config = dict(
    d_model=64,
    head_dim=32,
    vocab_size=1024,
    positions='rope',
    rope_fraction=1.0,
    bias='none',
    tie_embeddings=False,
    beta1=0.95,
    warmup_steps=200,
    train_tokens=141100000,
)
Each number is 500 + 50 x the weight over its row's rms, rounded and kept within 0 to 999. Layers, rows and columns count from 0. Numbers have three digits each. The size before them is the row's rms in percent of the matrix's.

# layer 6 attention key, 64x64, rms 0.17, rows 0-63, columns 0-63
078:423430305507512497464482498585449467506456540494470533553556448514516533476567548470520514616570492454479472509502494532564541466536467475514427563447499575495519541496533467605453467484477438
085:509464562526488502432563463530479493435415416549487446530483514494486563478451560428530419473382586481518414463514527551568508529530534508515523456464490547386514528622526523484536584534468565
089:457460499506525508489443511522452507444394508568534543541513395410555621466496477485508539611558479474484486517490468553503446465520498455434423567487485440637482469460496441514598467477522466
100:506481571512545564512528466540532542541492500587496457491417561460504523489394468534485378439485507550428411506522448447482459443523476631480509502540609541547505492573448440423542511479536528
084:607460548453485547525549501553460596452496494565436433496451382429575484507457479551543516516490582405459405465470483558502501401528507515548427473485507412479531477467538471567478468482487547
113:541508598506517472529465506475425495497509579532552622465486447475451539542540494396472627602512561495440463394454457504448573504504467484531437564512488482540473459518486469466405467525499558
097:477494434536448498486565447503529470497481546434495425602451515565495461389464521554474506472523396513558586544541465480578386464525507573471579507528500528552475518469549513567453428449419469
102:492517498445538476449626482475561463512534540548500404539461509558459501455455587521461472444491494469464456532563489541576525506518558603576534583415471574556518571476539427568552505538423508
111:491474433448426571412459460546545522528460548423479478529503460502476583449484535615376473507538553483455486578570410509549536532472510597507523486423478555434468442510472470568480439491484525
105:506461372490580503493448562546427434439415468559352509541552403447427531456557532556477569543537557544455428538520512475534469518540517508516490516586494552438479519521476498485495522496518456
109:555405475397456474527578503466539434542461518420480454481448578649490461513570499532507404484470414535478537486447546427509491439549507496488520458532511504566549469524615476475490551491539480
104:452564432478513495410481432494384515517537533549403476599540545522465565474450477438491507515506493477476423555517475534574514610424493581506491521475490494534517515502501429418636482531500548
115:421505423465477538544560528476393575452495471542519495491533503556525532536470530490450577489475494490474570467497466547528503593460542520466591507502471386478457385571514488437495492496414632
088:449517444512516466495509510523561454527455458412535489516563566407516570456586552547451578520523440495450529537539413548496519425505566582511476511399421613486433475436481528497483557544515555
091:600603552426465578585555503445375503478496466487481506450509488464536524469604485478533573497553483456445477447580519483462589551407465487523571514546548537480522529522450454532540522462490434
112:483530442549460515471481479472525455589477528543566472469545513432556514509470571456551458475437575606319536539495482416476498549486503492606467485507524426485524533568512540555568551484514536
069:524451533501417576475469531429490464466457533544458523497469603444450526501592468563525509484516484460553457507572460434520599494562533612436404485531481459513513483541424542614432463497545484
080:438501495547490533480555502571504551620433538534520501478534477515494549414449509507446522533531479453450468595514462580515496393376468517485408586463530529529440403461478486475448482493413469
078:471493488517484562480527444550600458515480491508467467516452501520554578555463498455459484480520615530627423611534579500541414480537514476452525483571532519484491607610484563529512543444475498
089:495467462553385498491456486410502389489523575453529531462523481472472468421532439460481588479426403589600533554493530576520494574459455507512487482535515456384557484541545528534507494514510448
085:566433546471383463454562449455444465581590407424448479522508619568511428504530487514566511468459512507518470555522505534574500564463528505471528401525481573448505558450559523496458469511489459
093:486567560571567516509504444512536460492603544551597561467468470591446500497526426535394513422533413510530489582502499443432516502469443528538537467475542546402510492593450435514491521540469453
090:527488491442568587529505535533506466515443520462384526482566514468544559554454495602537551506592628525508491510511625532451546485539464432542459493463485506512456498559458553488477450504608436
101:472502616533540464514490534493535509459530462478606437544434500533549485473481522529481559540476536375501442481584502527511465509539522558526495424416534423524540406451490530537442410508526629
107:435570507505467496404549454530469547499547511529483458527580488460475459476562546453488471405487405498596624472520475510510478585536587505512488497461550482578508496517445574504648507504546492
108:445540459447503517486445494530547573350571451433532513486454517504477533594503529451530508514523580543537462434604553478508543486509452439483525478432513488429490601427455499403433533561485489
114:465517448505506479540585482512461466556522493624491457496448484519466484394503489500412470517473515447487499520538449588393520505554594523520462463516443555431397483508563415558461556408525559
115:496548450455516520513614445501489475503476518528484409478489542561547454436419497531567480499496455393498483535547446508465424499542552441454572580506484466652542515431490518553506461588518425
122:517531553465404478539487389440437437535409558491515538469477416584530537522514467467492529593432446480525516575559414569527603533442527445489483427495490447511474538472551523519478550454458551
105:422487455462479486500455484581544644556493495506489527397486459431523467483424533532471504434527509491523541489522540533514591419536516427402482422422550484451548541418521535475590458497501557
112:554513468587466383527511429456505474538535577517389515532521494510548405595489384489427506532581458484425565512483525493539522531483497499482588535515451461519520507500570488489633490495494456
101:451519405403460448449481581492500590529474515481526492510582529479490454558506468520470401430497434429430484488443623431488512480503473540475493501424540606546517474555445585465461492534448518
063:474407515518577496465535600532557530486545377484473470585493577507505474555482604447429534541526508496522497376411537516596515400489459545547510545457498515466520500501452520520441478490447470
120:532539525517459494538507505474492487554492534505522517405442419553394583459439463504504445441448518586427504452564409512402526488556516416439447550494445515463467532497518482481468561606516597
119:493465600549562513460488549549518548456545515473570492448547518523535518589476582445520541523540504428505495620474474556471540555556470471548384532489482442524467541514416464506443400510384519
077:553491587496570467521505445488562539498525490455453480537502477655524487565494416547564569490466492516600494581442517456510497539543498371489395526489542447579473560514536500519489435552514495
098:465570514468422499603471498461469419590543525364509577454467517623487445468513462488561495439431536529451455476532556474473499511554563421425561486460469517486513549501559457527510556504547539
088:428476466475424498592569471513448469499468492564591467466445558510473473469486449455518516587483534450489416523521459409419510477536460492407615458504413530500482472400497454489440533586461488
096:538488597376459478571548464427578406568529496467556540489504467531385481531478555470570484550489520480474514473525493577437528443454437433489491468456424514508447440481480499461538585418528519
087:402467548514551505512472535531582558567544510473441550580551479435491478520530486474527490555601620445540577547498552431546542405416470483508520495516500566407508495496453534458512465571486423
080:555486540444375499468482415514486544515518536481514567548537540608441478433455499481576516528367429489568525579539526490469453469593472464444525518523472473441481458431470473414497528452495434
082:469496630509499543566561518446582515453506589510508473549434541475572520451545455616591425470544502545561422503601497479516440542491514534488443546491526513547524438589477468486527449493467553
143:486437454540540513428482582622503578406550461500484487519531472464584471529445525495436507558605485444554464586434470533526568487432463551539539480500496492479454471551473595438475419482516442
094:539489431502493467481532521486551489440552481495529441524501484539499521487653491516507520546556490521388613495451457458448577469533541573484501479562549462445548616567524476589437437513570465
135:537543505421445472549556493452543461586449543453490574428489421556392515500483431545524507423413495583456572412572499482474530511576569497492505482533504529524457483515547463532481596488578556
119:519584439477428513526533413465491419640540530467514476484468469452419550511506439456572457466398453587501515400536481462431505530539559461473500523544477462468499541521535472505522585518539593
125:504418518515544558481517565599526561421536520587492525505471499420546521490466579528425553572562549386592477546432552543536540539423444560540472481435508459553513506537457538458459449506487460
089:505562505450579503572488537458463496517547475514552438505594540484583516476450560534589538509452556477543514502514573585457447492400477493450529559618474439544524544619409469468529500523531483
156:507547512454409465527539423419512418582454515419463547451447478531424508516548465508557484405421473602497561469607492491466481537594554469453487490527524528475488545495548456564539573501544554
085:472462376498482472479451532450539480559462459400464463520407455455447511555511488446461489447407469521437607478508470467559423444601509451396525541517542517523521438497522503592511552518536493
081:408557453563505546542457460480451448469482453530540465390573496439417526392474470557412518526517475525510520607513517445406491480456468468496563436481482472493595449486472433484518526574568507
107:525561439468449461466468468450532435557454543463420539524512466456366473418528437491540474451479408518536537441557467442444522493609581537481524492572482513459515514452576405529462555490519548
090:543536490496523463496535448461469570505383548534429545533453485494446517433432467593391445585475406505493560424440437446453463445516501602524509472477495425483501568541477447499565500501448518
091:454522447528421464485527510533469536521453442590435548576464483584407476498516422471451497471389453578469513494552583597416491514503515481520474532522491539472450553476592508492428553512425572
083:531450483529586517501558519571553541458424508515485483504459495399482481593526603459539599571507539512498537524420520537502536496518483491567528398391593473499586570428457527484556480489489536
094:469503551572565541481423501450441552534504428512495559440509484530450565580603523416484513496483456509547494501446590545516487590575526553400409503547591546445508509418512553531532543524495478
093:514494494451445437542450434363538452655463534411442561540478547502397506482473496477593529446460600586481515477503474560523480508494533478570502508555515503516519483496495523546477529460574462
094:614462603483502517508501437503501531551541469537525491411434516523451498468516412471428459435476504503546495569599417510426545441506557508445530520596556531481475511523597389514495568533502495
081:460603532527404481468513501479470444562510544502517515556402450478420524516467458491521518447451568584470530493595540404524475526500478552607488488475496519641478535493508506622503534555511520
099:532517523485473542508524491480520451508485541444362489553439547488405486525481424492437529518481522573543479446560476552476491521643482526404500515519437601499489567527525472533465580426543601
086:514531480579550530438548578602482576403542504537515428575528564501505596490506482500460480538514588462575515442496538415547571449482465601576551499465474505508552455562459529496479441451459489
096:400436550571519537406490537595491501434543464498567425489537495494531476584523475519401494532585500546544468599455499448487471520507488491550464531584512487533382467525450552516490401554489462
088:481471433489410502570487455439500442474451447504437585425524587539353552597501514455474483389493493514441561466514532519433549487503533408476507552463509475487484453481520449528598527489501524
114:492452523539572508542529538524509582447568428564552483510583596495567477559456560462520580557582455487450491546408540507592558518442463557608452524497545482557526521471423490508493436487475475